{"n_layer": 15, "d_model": 384, "n_head": 6, "n_kv_head": 6, "head_dim": 64, "d_mlp": 512, "vocab_size": 8192, "activation": "swiglu", "norm": "rmsnorm", "norm_place": "pre", "norm_eps": 1e-05, "positions": "learned+rope", "rope_base": 10000.0, "rope_fraction": 1.0, "qk_norm": false, "attn_scale": 0.125, "bias": "qkv", "tie_embeddings": true, "parallel_block": false, "init": "normal", "init_std_qkv": 0.0211, "init_std_o": 0.00385, "init_std_up": 0.0211, "init_std_down": 0.00333, "optimizer": "soap_variant", "lr": 0.00342, "beta1": 0.95, "beta2": 0.95, "weight_decay": 0.065, "lr_head": 0.00641, "grad_clip": 2.0, "warmup_steps": 200, "schedule": "wsd", "decay_fraction": 0.673, "decay_shape": "linear", "final_lr_fraction": 0.0, "batch_tokens": 131072, "seq_len": 2048, "doc_mask": true, "train_tokens": 597400000, "steps": 4558, "dataset": "wikipedia_en"}
Each number is 500 + 25 x the weight over its row's rms, rounded and kept within 0 to 999. Layers, rows and columns count from 0. Numbers have three digits each. The size before them is the row's rms in percent of the matrix's.

# layer 11 MLP up, 512x384, rms 0.135, rows 453-501, columns 192-287
104:520495484494480517461524475511519505471504469506479531489490516474505520471529506536511506493455539486523499512516509486466503504487497488461545472481474522508531528496461463464526510502519499467477456466452488454533515528479528532500539490516454507497511456557513518480504541530501487490
102:535499518538475495480512478484501495521454516566527550467525497507495497477494533522486537499436498482585495530493501503510474523483500479514518521517536480546536514512505486485491502457471494489489473507455498461531509498511522515501488469482475485456514496510491485528527484444502518498
103:502476502490521468548480486508490472451545508482516501483505465548475517484498506451493471502487517502477500509487491433489504524522525519551502519518525531490427450457495537528479487486524483515503519505471515526509501445517461516510509491510468519490523506463509459547505482483500483512
098:460482490488483482539463516473457429507485464491492493527504487528525506499479493490491536560492511525510472503538547508461509518464546499488466423500492472505490502497521544473459461518504468471443502513523469503498487499535484531472490505528512490491482517521523496536537528498503513506
102:503468489489510534475490500492534483446488484536533507488480490471465526524509552515541481495483537469468495509464492526497517525530498506508495492532494495506516507498514522473517497480530485478525502506560487461455488540478514517497445517512516463500491484520497462489508467526505544473
097:487511457475507483484480487481483512487485491515515512500545495541536509524505490540538505492480529502499484553514518507509514477498510463512475483473508519486569458525440482486520493516492524559493510446470512501492475518465476521510501491487475494507472498488513523493496558448512527531
099:501495519547537505485537484518469484486486457454505486530499498497507454479492444454504491479504472525475502496476539510455451496507506499481463480500481490533489483521489506502511522533507466485487508462569497493540501493514508515503532525546520480500510513509489512505511486513462469518
103:499509513511465478504511499496540510511517525464506505516484461484517492506447511497498543507464529514501520504498500527477506494479567509450530529501514487509503499505480462543514493491504486476508509526510511455496472524474512464484528480548518479512498499522489493510496502537518443555
094:447463484501520502512505536491477479486468541477499492478478483522534489522479464472514494459539485498504498511521515498491464519496527499474519486479527523535497517500485483502483467502482420468510529501475511545465503529554486509513526469542520531456499538494471484503516517494507530507
101:521455456510497475506532468494473532498513489481554503475489469499519516533507487494507499516491502449463495507537525520502442467509407497497527543465471486471534563524452507529454469511519514493453538523526503478492485500526507503497514540496470515503501491491488529516505466535508504541
103:493500497490519495504498492512443521528512503507515516505490512475495532468519490505484458503527531483513541473539473504452518524472489496501526510520495539512513518443514513561554489504527500456533475492528536461497448495497492516511511465494463478478449514492490474497529478500562481501
100:495491488563509513492536519528505534486508500494456528480495504501500540467487482467479504445465501486503505507503483500521458475511530477505537478534487508506514494498523443459482467474466521518512511453512479504479456492509507513484478478511526472482484477528476488493476458460497481503
102:479514512486494533506501496433499503458515501554501513499482507525497533483502539532476500509483508512527506514506491510494511550434510492496528506511507475511510537514522488513500510482514566494466491506498522531507520503499529488500494481513520540462507513488503500499525496539483495504
103:443468501494527487523510488458525485508513473503532455462518494550534495510473530525515509500507517506509471473509479500498468495509507533476497537518438507512494515519457483447518463488515496510481542487517520515511494517469532499496510498454498551524540494490522464475508491509480484467
102:501538484520489524522454525502500511522501486487517508513472488540459529501478491527481495483499483538505467467542518526446550472502528505510501483502452532489515495485511537540530524520544488493528505511499511493514471459514503484504521496490511507541512480532515465514519485527496494558
106:511482485531505489500502490506472482507513496495483452533536452482524524543533503509468501524529480534471539575496495491526507495477522532486478496442475490465506456514449479526478523487533503476507505448480531466508516579502479506494509463519545532492468535470488483476489540487511464485
097:485515510509481502487470481531493498504474504496484536508487544422473481490492532481492469483537481556462508515475505523520475519514500495471522450495536477542476518519508541492471490467493459533458512480497487516483483477490501531437478476456509479508480495495511498527471522473446452515
101:470542516513500485493454499506516509489463509487492475489483579497549486499489527462452497499505520524527523450529475522511521455492505471476509488499437488504511480494480471458469505458526486472476468505501474561502492480505483515487524491452546480498511496488495478497485554463488484532
102:502478482537479508491532473509508507501484496475500465491537494492527535509496505478472520482485493501489526513492541459458470498525546547482461517498460505501469492483490471502500521508475495492461536492522541492505466492506548472436475443534516482526551513511462455508504529527547505534
103:485494520473512507549506506453536547516498453504454509473527480500513488525520510488487514474522527500527444532485509495475452485491503531544515507487507515493519536492446533504515498538511518468516470471537487538539490484511522541496516522501497517482494482455503529486476481509500488504
099:467494499502502507485506522490514519478489473443500517491482461490494484509463475470487493506528510513518491493468480556468469516545540566478521515514499555529453433493516509503473537515498469486495472507527483526546472499470478484465500490497475488512526483490519514518474453509518534491
098:504516538479485512523530484530549512513482515524478496565522469493521476513508476494468461497496495473533532452536484525528485486525455510487485521504506507515511477507531467480488528488523520491483469520480535487518493447523468483438480503489484527472523499479509524497495548503511499489
101:537495524539521475539479512525503481509519516519490532503498509466501462471458504515497485507495518505508502451509536471537532527505501495518506473501517562513487502518478481449463459505493547500502496504535485517490481507544512484481513494494468540478520514500519483495483500517491498539
105:505439485531520475476472552488520509511497488525492520482557487520511468522503499465538522507450493489501497539481537499490523460479470549489487515507529482515550479521438497484509489456449482502464523533492496498516526490488496516546516507504469506488530467510509505504490491492503487516
096:461503468513483526477509500482501501456519544510524497492536464488465489491519477509496480462530486495468486521483497529507479489500476489495475460516414457489477473505503520459467522528535505479469507507463444472503544477522508541476537542499542483487464520484531453527481504489518464528
099:543513502512521538502496525500557507534505510472544495482483494544480512523523522459484497536466432500494466519507491458507531515485451493473486537502579507513507520462517492485519514463467496524531494452516543537509464513520509551486495516458530494533485485467484486529489495512492465549
102:481504526505476509441492470470538482509456491487484494491480525459532486511512529505516526502532526475509498475562511471512496508480496510491448480525479500491492488497510441506494497499488458528481548454482480470467505495524486484501502463538511516496476475506541469523491548494507504511
101:497526498513489411497483520472528500456476501502509509516497445475458472521503469504519516506505479486504516507483530488470512503536490516499545497493480486479550484508544518489476478519478495453554489482502511497487477532472484501502574450448485531482483457512533486534473505502505507554
101:546506473493490546464509489498476503524491446484476490513465489503479524530497518531464508541489504497518516510499486549509525525461476511502496515524499478503515469491519477449516517495490513474493512473493476501479507472491508506490468501489508485497529487512522504488440482519437531450
112:508459497494513493476482485511471510509489474543512430502520510511497523462496467496520494509485496500489529434503491521460498527506497509478508458485458470534513498518479521480541501516495533499515492469527501487503495493496461510463519520491492522518490488482504568482555488497518474503
099:466467476496508506457488494489484500550464503549497499479491531499486514514519507512518469461536490455465492509501512543543503486499471503526505479515479507509506559493499502433502526561517492500507542509497505509511560523491501491461504565453526517488508494502530544498545472513520535464
100:486471447542498475472539486503525516482481496503492491524545513499519451450517472446528481535527533530521527453493454505477557498477493510491495463536485489525514485519497512512474524447466474505497488490512475500472548489487517510492503521505499488517527473432507495519474493479511461483
099:528513480520452521515506471487521497510578519528552497512461502491503551538535499491529509467415515449474488472443516515517531508501478506487498477463505462494507465461540511510516503504507494475525513515517514503520491490534527499522585496481514508497500533543470477535455496545493521518
104:520459493427517496508503537473474501511565470477498502519511518531513484523470517528509495498486524524492564472485475505475517518514494526517548539511499496524442473485501485485500503533542529544512477494497529525482563512505528528496494491477500539530513489462507474473490500481537508434
099:487507519540507477508501491492494490582462532500513489511561511485505530542485517472487489475510516494435538503448552517535516539475529485506483480520520453511469490566487499519514497533504499497503497507520486468481489522510485493468463540480551480479556510475478493521507503500534455500
100:469496533510486506494484497506511552510500550506460493488519538498495539466521484486460475471504495442534475494473527496472488506458487476538528475542515505501528465497510507533467520484455526465538475475494491499491476510481486479531480499549459530522540508506513500480475522498483558527
101:505494503508502490487534534540511487512500505465469496514519517528526528493480514520481518526500497522477521466501477496501474471494472489513469500525535513513468497514480466492520524486455527510467487477506475523531532542534495477489505520488500527465459543460518488467516554524568509501
101:538502506498501480537492464514487494462498474542489474480479478487481509502471509534435496485489493485443486472496522500507488512499479501535497546486540491469502488516496471514460469446493523523496496471520469560487503495417539533530513495522514504500502540532517540481477513505571502534
106:486460499514483459536483532507497483494479536443499512506513515501471477553512473505504499466483475479530480514487518496492480482483484484520503530475528474469527493509526469502461529482535475527477540513494532511497457519539526556510501487494474504446522504482532476534462508532488462506
102:492492501505530533460502491518497514535548503470507506506468476487545504539492461447526495515515479532514511500490493502447514522510513555515517477528495490512479495497490497475485534498490503479512479502528503447489455524513493496480510533515485490451480542510458532506535499530482482524
102:490464478498485501508503530489489536532511515514491490468488527501459492466478486499480482437490492508467546447496495463551530475501504483562530511504477453494517485523492479507479531478497524476522525503495518545512478501489512481509484536498524474505467513514479501520494523509516510447
101:522481499510469495498487489500536535484493503534475465495456491529490536476464500493471515486530447483503469538520511517574483499473523489477510492487479501489483500519468495517480518554510501489499517501510506485530523530502555500504487475520516529528510495499548459507540513511498478505
100:473508485469517494496479484483500487510539538500487499500511485511476494487507505509553520511544499520527502539498485496518500520517543518491506503478530519526467480501510522532508478522534504507481501476513495476512543435489489544450501487458486466499535489516495477475448507496486524477
107:533522509493470557515491510477502476493536519497530506514485483529515506459523487509427522518487520505477501473518518507533466512489486505487511489509502469494525514512453495520475500509497530561541493489490501473482451527494540514505570498475478476499527488513535480514545512486513508483
107:495459466517529473508502511513498508494561517515481490523440507501479493523483507474496490487495534463514513485520474458492490509524514476558538541485450462500548518483546487515504559473537501472513510519457516514447469513493484510473517507480514501506511498488488506504495482495535538520
096:517540517461495527469493530509480457513507500518495521511516475504498487507481501471523484535498512508493504450487481528476524502489497473522525482489508530516549506473502476494538455501495541494503465490480491473516537516537488479547520495490534513490503493443496550476491502513486504483
107:526508480482507496503473529492470505535496469484496497475508542528498475506504487476494523472455522503540425509527512508539486502528522442512479503522521484472487510513471504471549499471524481495476521500440499519466533458500492503521494512549552539521450468485499509531505519497519472493
102:472465477483509509506520480494513491528495523494463542506570489481513549464497524513515541489486469469496510476513498527541506534496540503519469515498542555479548479519527520554474533450472486503475527498472482574475426512526482484492490528478490479487497511484466475521526500539498550529
105:539512525537526512490521534506507508523488457533493524445517503468468536432524527538495502496511495471496518488508511474497520453538508482477494472522530510514527539464495485515531491489501493527501519474486519456545509470501490512522493465496480533472498514521536511522468495511467480530
# layer 11 MLP down (transposed), 512x384, rms 0.13, rows 453-500, columns 192-287
104:521500526473493441472504516480513509516470470498482481520512509491516551476503490442492492523504484522456529518501492437505481528483502501500521507523515510495469505482512533522522533456482517499436467479526521501484526524471489493546500540507524515496568478492512521542516498510490505522
106:499492489530535521458499482489525497536516468494512527527476496503464502509552478490489509517464467492512539511524496482502445469464511475510529542558501484535464521487534526475523551513562458486493493456485515497451502513501503525497496508498517503527491466509519555493484456507507531543
097:527474521510461473489510514537537517510508555498454521519540530514502531499548568486517458508486520542501498479507485496504533510515512462510509470495490521526483485519522492521542471478485479445523478484501521508484540484460491494513525505491534470482509510474503495512484505500497497550
093:502534536460459496489510468509536465528480521468513473514501507505488488549503478492466479463493490460520558479489515489477508465515487534507455519492498505512502473488539554513505493508456486456477467515494464532504474508540542503457518515520543516482522540469483490510504517552511498528
092:477476560505496501493498469501506509563527483521499458524539550494513532524530456485532465466494475490465506545473500537486526484535515468553485486509451494541501499493518523483530541515512503534490453549459486515461492465507491486476523470494469529507526557508470483483524514522525510523
100:515511483498501468464461492529477503530489474523461523499509520533462452513498475507492481464499505470533492481464480538493485441499510501467527487467480482502495504547434503495488455519511494478483519448520529465484519485524482452475516500559525497491501487518528469468546507477505461501
103:533483481513485470497502490495456482501531495463479494516505476490526468526491497519519461522456496449529496493515512512477481517556540503464452461515475522486500476475523502480483495519461492479515528466506516519497558484467480487498511504483510496503499519530493493553513517534526450489
107:505530503475465498485514536521496508524481503471462486477484514448529478520470508489591489496491483494533462477492526505494519519486513568478487507548457456477490490526476493504500506479461455521533488458478521494520543469478507453521499498538515485492528514491474475516534498507493497475
094:504528489546487531455522489476457497445534543476480489444479500554492515474492511499504498500489507477515472473537509482499510463535505533494520497495497504487548505517516470518583471512499504501474480485510480512482446513524491475482514480478523479520538470501516485542481513481504470517
098:467537501487508492500472514496519501475487491487522479534485493498557511520515513487499480528499521482513485507479494502488505507506463461521469505511499525487458501467486507511517534467477475490510526485511519510481540478510491494475518461520497519494475466519538472499514513472498516503
100:486544481497495520516469455502498490528462482507485533508518481509491480473478530496500494475511487497459507513459470505515516498457486501514505497500535508464508496514553540513474506508548496459484532565520510511491502524495490509460557499521519504512475480479510483494494485509538473533
101:471485484575477520480487520501486494512511505529447534544524487510453549486482475461455534516484524532533457537538500518520500503476506500539542531509487518519469521525499490482457499496456470431501481508492510496481517539522538503495507511508533531485503510540478459504496477492465519552
100:480490500532518472501504520501498426539558449556465496491487476460490497495520468533503517464535485484503508531493540524495543494478525478483500497493483512520545522521486485544519474480471464490521474508496489472508509488533519511496497500483498502511534487482514491493488528525541507508
104:511492529510525487532538539494522448531534486513523519486519493466541462471501530542527516524527487514489535496478465506480527530472491532502515490531513487462468500520470484486487505483491491478512452497492520510496484468463521506535488504504531515494488514475558495536470519526453495558
097:510522513486498483503544534462482484493516445527493445549496503448440484448489536438495491529468467471493537468478467518520504492493498477501521516519502503512484514491514518571469432487518506529507513523523489494493518538506506481512512540491464550491488573508498503523499544469519501470
109:523503506481463511525524508495501442530505529474509524484485478526517491506524530532510538525487545502483518510490514470532516538461505565488483536473521509486463489521514474490477533535554535511505512467532455479500552482520517523462529509531473494475479484524474524490517514508545519543
098:486502524489510483499490517510486477491543486473506494498494473475471502506500536494477498465464525496519486503522475483504507441521459500535518485481551485518498525565511529504537490500542529477538486529492518513493500489521515499461517484514511506491492510485506542476521494493453509529
100:520492476507476489496490509451453473463478493513496515504483481494521494514537492534479485530475467534511459447485460501476479483484474529497520499488516558508488519495494498531498526458496464495501467498475459487498487491451508513529508536519504520498494493521557525500480510475528511518
103:463510463502484487489529487545459486464498488486519488514480510520484503440517473460475486505503535530481537514480550504477482474535458538484525474485474501476481501522495496500487482495474518473488506465501524495476498505535538466509501517501484486493510514527504481466504498519487510516
106:481518521474472465442496486514496506550499507509544492465504475489467536481528498502505484486484474502462496504522525487483489492458498494507483499514507471471504501525486538470553537470488501470482466503518461528525439516543513531496522505529489494496478523498513504455535525491463460516
100:514476503509461501493484494500549511486484459474510512509540458507509520519457478512530493499553544496519515542502494491462482486492503539509526453539480505483491528505486510452519541533469452519490529529473475515504557481510504483515514553495523502533462488491497477495425552536533495514
101:484555521478509499515547529488509526475495507540486475506530524500530494523516472499467474476502519461529450543461523522458501552513511490488470495513492457461461495489499482448506482531467517466437526567493504528473505533485500514566549484521466505524519508488500514503475535480469517497
101:528470498542490489508471531483480485519515499461508517529488435491511505500516531516508494509520512489515442557494485484505532463514577511504478499513523495482506475540510500525523517475485526458509517493489505496506472518524540514513494459501516510504492494472483524528518481498476492525
103:507501493466475491473534496485524514497528499494478549495555463519477488543504487494509493517450490544487489527508479545525451482502493490524537520505518464545496496484533495485499453527420496506520502531507502525483513516528518485543479485508544483482504496546482472516504459541511497489
096:441491512502480494520515531488482495494527480533493466500476486499490525533495494522484549472528500510481456564499524497510526538521527471541517514498499474514513470477484524479541465503484465536538503530495499551477485493538503450432498532487490521465489489498498492496490499522494515549
101:453448491459529467503500464494497441437465501499464492497519542491506496491528487491471523506524502496491531497450529490492485494573519498523567456527483492489484516462493498535488478541528502449474520519496511489488527517513529452477483491547511452492477500502493498498558492476456524460
104:451493510506535463479484507492492492481503543530506514549486478497466521467511511473435505506508501473496520494521469498493484509464505447509487528479502507500505514490494524539511511468494448550515517510464509466518465526534489511448469487460517510483496486517501454529533522525521524485
101:514506508504488484472467517457482521469548513494476511557480510462580514527527485495535508499503497506556501498519525501476467477482477473470489516486495492554482537532507506510508544542467487506489493503486476488493491513562491512495470478498489477511486479510503531516493504486513545519
103:483461518483527486484460531495458507466475476532513506487489491522487480482484520488476523429476484470494543494511485519527522508492555504451478558485473477459512485525496470519518531539513484501512494492482468521496484510498496486475518469548513469526536482504539467511491498526527529515
109:513478485515482486482524520473519538492472502489524486500499468528498463512541514551541460511472507499518509461519494431492511442475482530494502496508449456510481534508449523467493482518530477474524530536477496532444509525449511486461499459493478487514511493513471529495495511505499448465
098:545505535510474520472546510509475518482505484529524486481508499489533494506487520507489474510504543531507528490485459475566497445527494473496502554496513523472525484515508510474508468464481496438530467504467469522493452513558504496518455532523493506478520502522499494471482492483571505506
099:524489483521480482497529512507498479532481490547455524516560455526517484473483496468518512491495502530480508529543466540482536454524471485450436503508469504533494496494488498483495493502515517503509477498487482500508507487527543485500510512489488505494547529530485471456520539473489534518
099:488501492526478532502529454517532467508518487510516529467491481514516483488533418508454516482463475533506459465509542463516471465513467530493544470496502482516475518473534510493447497502530523525500500494465503499461507532524504505481528515519523481530467521464509506487502528511470555457
106:527496498487470488502518505531510487507491496479474462504470533539519488504490488505466503519494465503475420508507487490538516490479472494511523494477417541507470477496500486468524538501520487514490493500517511528481463519511480470497488537527529538456505498526440506534521497454447467502
102:471538468486524518501513491528510498527473492520509540514520526489430490490477502514497480529508451521495461542490515475469497460492512528550483459482475476496483484533525528514475474510502515545525468524521452488497498501542538533525481536477519481467513481507484504536462551520475477521
102:499525480517484532506496485471489488520499515460512525484489497495528533522515508510469525497508537495530474514427478490503507519526468493521483505533493493534475505508498522522514477521471506502449494509493497531484473517443504490471501509520496502517478468502493503493526506520533506485
105:499541528520492479532501519500511497469486496455459510523464513478530439479491520496514506522483455504512507506513538479496510541514517517478541516521468518507505550488499463479494543490544484505491451511474496431485490489520491507519480542515553489509521503507496485528482474502484490538
102:494525465485507490509494534518501497479535466500503491498507547456482541486479489504490515518526488485470455499506518532502513513487541488483505498537458511511482474426509510509512481511496481469459463507557532465495491532489545474477505461473528499516523464513495500548472480498506521488
103:446494460521508539516505531517474511492492488458511538462532522509522454529478487517513481464470482494506504475437508498471492477536464449493487524439469528521495507487449466501522502479525495491453506506530499526496525504480556555480458471487481509470545485515483509498492496526491443473
100:541525498476503547497513496538481467487511454525509534535519487444467507481531505485487548491511500456497513500483502517480534487503553486503511521477497500512535532458509487457525513487494511496494508483522486479511493452465509509505468490443438510552485485543557474465507505516501536493
108:529498486522535531457476538506511476535536486533546495510504512476527456500516502554467500503439501508500513479533469504482529505501484501509480504497506495551505507531563514433458489463492555515509507457490518478531488526505520564505493475522469501504456463460469499477504494493529512479
100:496483498489477512498477491523514505494455499540483520455476497502502495499492485570531484533491504482519501523511472469492557505488499473463521462531463511511530476519494466513532476523496530548489529479495490505528537507493513519503491487512488512524488454495519518488500513482512488481
095:483510486474564477500504507494529515475478439443525482443506508478524521452475464528521467510492518507489559503480517498473475505464512507498474494534488489514485504485521486510510501530543529477453519530481485456515511520528467522524492497481492477505496528464471521498493457482449498500
105:513506471471480550502513520513468496504511485530477526509492516504496502543475519514496516486482496480478533470527521543530457517496504463471479494469484517499524495508481461486503522469514482522527504518483474513477498537451525535490519471480503507468497469511490494447514502488491515538
104:510522487487499507493518497510464518519523482530471450497490497490522523538521477460488485479505501505523519527527512503519505485485495500500490510476500532503563496491541443504487531578539509539478505486499482504530539493525493491488490550491495446513527471498479537540550498528525510478
094:510496522518526510509494496511465491463481497521513534475521470490505483506453513513518477512520508526486517518474512511490540508476478542485492507448523571532508497519528507489470496482504513546488514570540486446494516523569511507455514487457482505492508498531496531512551526530501508515
095:507504473485517459498529479512495491528507492499479497528465486541510518499505520494536528512481484526512506533495506515475501505490483526498466512454506466511533515494463486496486489480495503516473491520476468482467522501553512461471498546521499447465517504527506546526507527501468528542
100:514468453513470517533530499481526480482534493467503507463484512503503518471518491489472508492539535512444479547478486492490497489509451519493498468533506525480512495487502480474518498494509511488489522486476481525525448501473430489502505519496485486460412526482489549485484478555496517515
# layer 11 MLP gate, 512x384, rms 0.126, rows 454-501, columns 192-287
099:448503519505507473499456534546475510495513477523479467536511504503497496512490468498512519511511521476473485515504494519509499490493458484563502525489504490493494524518491507495503511519524502535507530511546458454511549495492459511510512547545446506478460485511479503471465524543495472523
104:474478485517488512510478529446537498514485527480548487496480503468489531520484478496497451478517506469505511467470474465490517529457467522505513463481495527467493461478513500459464527515494538496521477520511480521545486474496497545536524503496495523551509528454522523520500483514503515510
095:501464470486456474456496491510520522475521507529467500536461509532496511481526549516492512512511488493463476520493514531453494482457502535463502488479503462520517495571502521550508547520534443521451492504483501496530544467512525539476502511464503520491528482534510491504521522484517487475
098:478515481494521440533479476492493533505510524508496508489520480469532509506453473535509499483516512496460517476505539524541538502457480526527512521471511491514476516522508491528523488484482476463527524525473488512486530515486467517503482455530515494469496481529493485525500506493492517468
095:484470518508502507475483474518480474531509475463457521494518490517510506499510482488510495559545493521474467469492544484502457498511500502500500504543543462498490514522577501511531513510514485519444505523541496494516502482503482541512549544467474473485497536486510528521483571499488507464
103:527486496509518495451546503501481470472490516490513460498474497495469513539498462454511476536490467533532474495516528532509480486550511493513472436482498531527504457524474502484554474522509503503480532487447496479496493494545514523516478505498470545523531515511495505512468476468481513463
103:508501483520458530505523517470520527530516542507488499501518541482488463475534459484482519490493512476517525535505513531482489491485455488518486477505535503472461497492502476519494495478519498488473476516560522449476498500493507462467448488529522500484519518550485520467480474472490504510
092:519486523520532448476526480499507527498480471534424480464476505517522480502495501499478499515479545532489505561494505499512498469501482494519570497516536499504524493477476523468496469529446470512511507490487476515517516537531515549509479506500539492504475488507496476479513543498504478502
100:491514513494490488520519477419488484545532485529491488532525526455505533474534550538547463497530490484516516492501518536460514493477540494497515475497555496524499497549534535518468503515560475502498480492509456500546530471485524458479474521515493470494482466522495498493491464513536502487
096:511482494482539498502524482507490517514496501493473468503501521486479509513485517536506499509491503495487496504510480473494513526516522478474500463496453475533507453494466450492545527546493472521489507526529451494484481484445499491506523487496479508512486509452539500491488551513498568459
105:466471499540491482528506497524474461531468490532518470510505449478488483490548478477503510472480534485516530514510491492501500518475480490500517476501510506514501470521535515540511503519479478478520517488510531496514554505509487544545551559521494505512475524506431545531526490519496538524
104:466512475522491545488465443491532467469496483482510488499500549523513514490523495532484513503479506501527521515514489490523492500487470522504550491464532466482482521483512516481493532488477451529549483486535485518498481543520500506483536500485477558507469500497495476461503485485450480537
104:481508498504476524469488480521495481454476505531520516508486532485495518513458492492524494533535499472512529514540473484531555494482456452492497496507464491485546510533552514464499495515513529528503544445441486481469480494521462500465500500486484475467482462500499515547510524498494515483
107:478509465510517495512507476503539510496500542492526501496491499509471518512468488484491490490499486516500550470478492484441480537508477534469485479507507523493466480488477523528515522522504450543501484448504496478481482521521495478519497473457456483500482482532490538557492443493493482508
102:489501467519475450502488527491504517512493530507531498537480488486502566535476467469458507468512454496529525511476485494538496486506515537519484518511549497506495484513540533473508521550498502469550514464553533493503465504495485528501451459481468460494451483497553493500484459496490474525
099:456548492478502452503487503466467498486475453457529505495504508551527550536504528528550492510478494469562516503503470505495497544512517491478502490510493466506480504470490503488495525501487529500481532499477439475517508485516524501500523434538506497490531528497541485450501526492511501492
101:469574517506500520520496464525507514489468510450459535482542491499494503518492468493510513503442485513498515504483497508495510505517472518434447474524492522465509456474524454461509489506487469505514514487462476531488520519513501527542525532497527482513475528538544525493497502481516515505
098:480463492468482491485454469490475484502500501527532514510497481486483500473533505500465536513460494510494540529558527530489493498492523533501536531495494479487530525498494500491507496521499469510480491463471510509528490523536497484481531525527497512470530492448475518517539519502548524508
104:478538484481481563469480519503539505470490507484489501513504501515535515542478524510504556494483444494538489502535466561471507480482489524531519519476493495507545482523502503517563468477432424542525489535513512474504524479490496490501456506496489532524517496488519479414498515502497520439
105:490482474524484517494498501547473530468474543508479497530480503524500491517444478508499514496504478481471475468482536556528538491514503484530517514537480468535525488513521505500513500540500498562462492473487468478493519531476483476541516494503541503450478487517524511483528502504511508530
098:500531493546516514536468488464503505496528479478511458533471513533514526498487482439484506519484535484475440514521498526480454495537548511537512494483505469509483547496524458473475513577498483489513468448505541495507503489490468484537484513494470493518550492488518518508454502462478543492
102:496518520523503501499481505558502508511525483522511513456503474483516484471458500519482523511488552501508518484451532428490500494480442470475499491483509489560458486456513490466525513489502533505477507531529491510457517500489522470495509474520512520496522529474474504492470506531522483503
106:448509481551488481479474487502552512467439548477510511485496480504514544528503475510468558474515428520526530506516466498521518500506481499535520549464504490504491495467516522518467461519509508508527524507489482471472515502532457521535540509450483550462515465527572453526484507519476506487
101:468512541502491507515514495505474482487463505465487533437520477526479509508494505525512503475524497504547496497499507520524508470505500506506498463470473509483484507478503503501476526433468521493510500525513526488479488489511488543502498516498488533460450469537510491504507537508494537552
106:517540508501476501512486545511499589505497518518552481534479482525501532476452498498519493509523503505504487463541493501458473539530502553440465539510502485496498542536519511465505460482442515510538496508524492495475519508486473543517541518500442514492469474524554468514516519532514513507
100:504474489497522476515468499492474497501502502520480502559530491528511510505476456492498495469472507493518479498498491521499497522514460462515549486482456500463457506510487478461470528513484540515498505540530482512524515497519535516477522504526503516495496490538509496479502479490524509515
092:513512502514495495513493496475498540513504522510499491511467503510493482509493493511530494512444495493511501466494546511467489558522507540538546512458518547479489502471544509589529505462519503509478477510533516533460454485551527502493490513509541531488468493491447551487487466560491519528
099:491481471520521477511502509515521515487529482511488494482514538486496508510457485528439514489532511463517488528497534474493498451510472499510521479522472473483538466537497524513496508499465489533503524550511488466516492497508464474520485495504489518497477515452536527544469521482484532493
107:431472471486500510448494485456499484480470522490457510473511451504519532522541499476492472485472516475497526503500516441501509506486452501485471477523422516496491492558502514485500501530503494512499453465519520512538483475494480486518546482436530514506505488545526549472541516494483544452
094:444506517484549469489496537480509447498540464492499497512472507474467523477474456495482508448467474546506486511475450498522502505500480512492498537492530476496536484531525473496511515541520458556433500489501449512501539508503447508524493467548508528492479529542484517471467501514517520497
099:488495490503500476466483532486511503497496494520501457517495503517517481479502536521534487492459488501502474521509512464537523511511522535463530497532516544492545479535493444462465523510462496503476483511542537534535514465503508500465481508475460499455507478490490448507557497541475481482
102:527536502535505528478539504482485529514510504535505474499497517535452522501503464475473473493463497505503492466526497491522490480490484448486493458544495488516492469491498501486477540481477472551505496514525501495497497485480475546487520520534539491500484467546545457461487503466495505496
103:496499483481525471475521539487499495501485501473467464510512519464534503455521481497513460487478468556494508539514462502476519488495461516456480493525538516491500502473530524481500494475536491495513511485524525484515522501455565509520496540469459493444474524467537508512452470467526537457
093:490484519480511494501530503460486518501484503473490514495519489529468508479465479542521507506505517504515501490523497539490479443530481520462499480515521485512480487540420492557461524440492489501498540488476544499508487487464513466524519517447469495555480522474528485523501528509508482486
095:503503512486473466528467511537528495499557483496487527491465553478481452526500518478516499519537461508496499505504502487518489452497479534508560524499515471505502519565472453527520501488494447468462513504512457481522506510472489532523494473539469482514477473482517501498461485526519510505
098:498469473499491464492486511485472468462506526534533503500443483490503481475531475482513466496461495507520521493483456530476475518507499494497559528498498541507522493537501464516488498500518463478515476514496508563498462461461508496517486513471492513514541476530510479497515495484517499498
097:467502479499501525511490491485473519496505505485512485527433534522496505544505501479527531510511465513536463483432446464486497501554496475470499477536531484499497520542501509493506461516445540489505499507461487508498518462549427521464505485470472482490506538518485531514529537490492510509
103:509481455500561498473503467495484494507524503513497503519559478509503490498505474474500535518490455507475521504494521475516480501494472475501496458485480452474494513481508515486515475539466531472539496490486500468490493503478459451501523527522496514503507480471497468471515465500501554510
097:481547467488491481483492483504477512503498495465522498513513453541452519529504475510461505501499464469454532495450510512451503479510511536494492523498543523565522521457508470514504511486517492544528504516527566485468492501505524484451502538487521553485494532488516514530543523510511523481
100:526460491487512479494507497480512512496477483486499468488517421502532481541545470493505511526499484496517484466531498486527511515473470538497510499541500459514495487477473511492511500493507487468508433436509525486506480493486496482486519517477486529565443479537483521456459500472484517492
101:500458471485462534501531477493534485511470518494504491484494482513502521489522473499438518428488460509509533505538480496514471434519497523510474493482504521498494497530434485475498509505491494452543498495488495467467539504486509510473493490480549469464510491488469533506522499493499512504
101:520482448560498514445489506489524530522516523530511508525479485508509496483519490479523524508509531477535499505511520495503497486483487486494555547491487478545487522529443467481529518489520523509554543511495471514478502513532494499474483512502496462453483485501532559489539486511520540437
106:509498503488489453496525524515515546499491515514488462482513518498491497503490443501526479504524498505542467501466471477456475504531513538490525478518490525505464449481499506493520480498519487510491536500490505525488525481541458523533524523502491505477461493492494493491493538500537476547
096:496538517513493487519526480467476547492490504502499503525513510504453519487499454466506498530499466477480495547484558541494506503549509533507457499506505505485474469518510481506524513520479504526441493483507444463470473517492525504474521470470477506524508515476491507498480487502454507489
096:489539484494500483488506499547527486521497516496451459516482540506497530519450501519498524496499464507502483525497478538503533559498486483458530507508465452470544537515463478502552455494517473481502454460512512549557480475523506489508499494485526490496491504482479513460497508499512490479
104:443547508508499516511492507502512528503498490508512511504531461523491478477461476477513458511462492495524479468523483454516466520506478481506492533496509539430474522489508495516487477588491479482548484477485484499525513511510500517502507456489516550521478518495473482477473474510511470479
103:498527521479474486469478445478533518531501511480499491436498503538515479517473528479549491518450518511501501502431505504531503497516505469541494535499496510515523529508493482459496549482423489461524484484532486489469501481504509497506520516545492501486494481492486515498509459470525511496
101:459513512494517529534467513494488551508522552498469503558510487512505485469497545443475465499505462521484529528509522463497515489491506542480493488515488482474463533485506534470507454504509529515501486502479529495539485509523528522531463477479493465494468530506505506475505529489481497495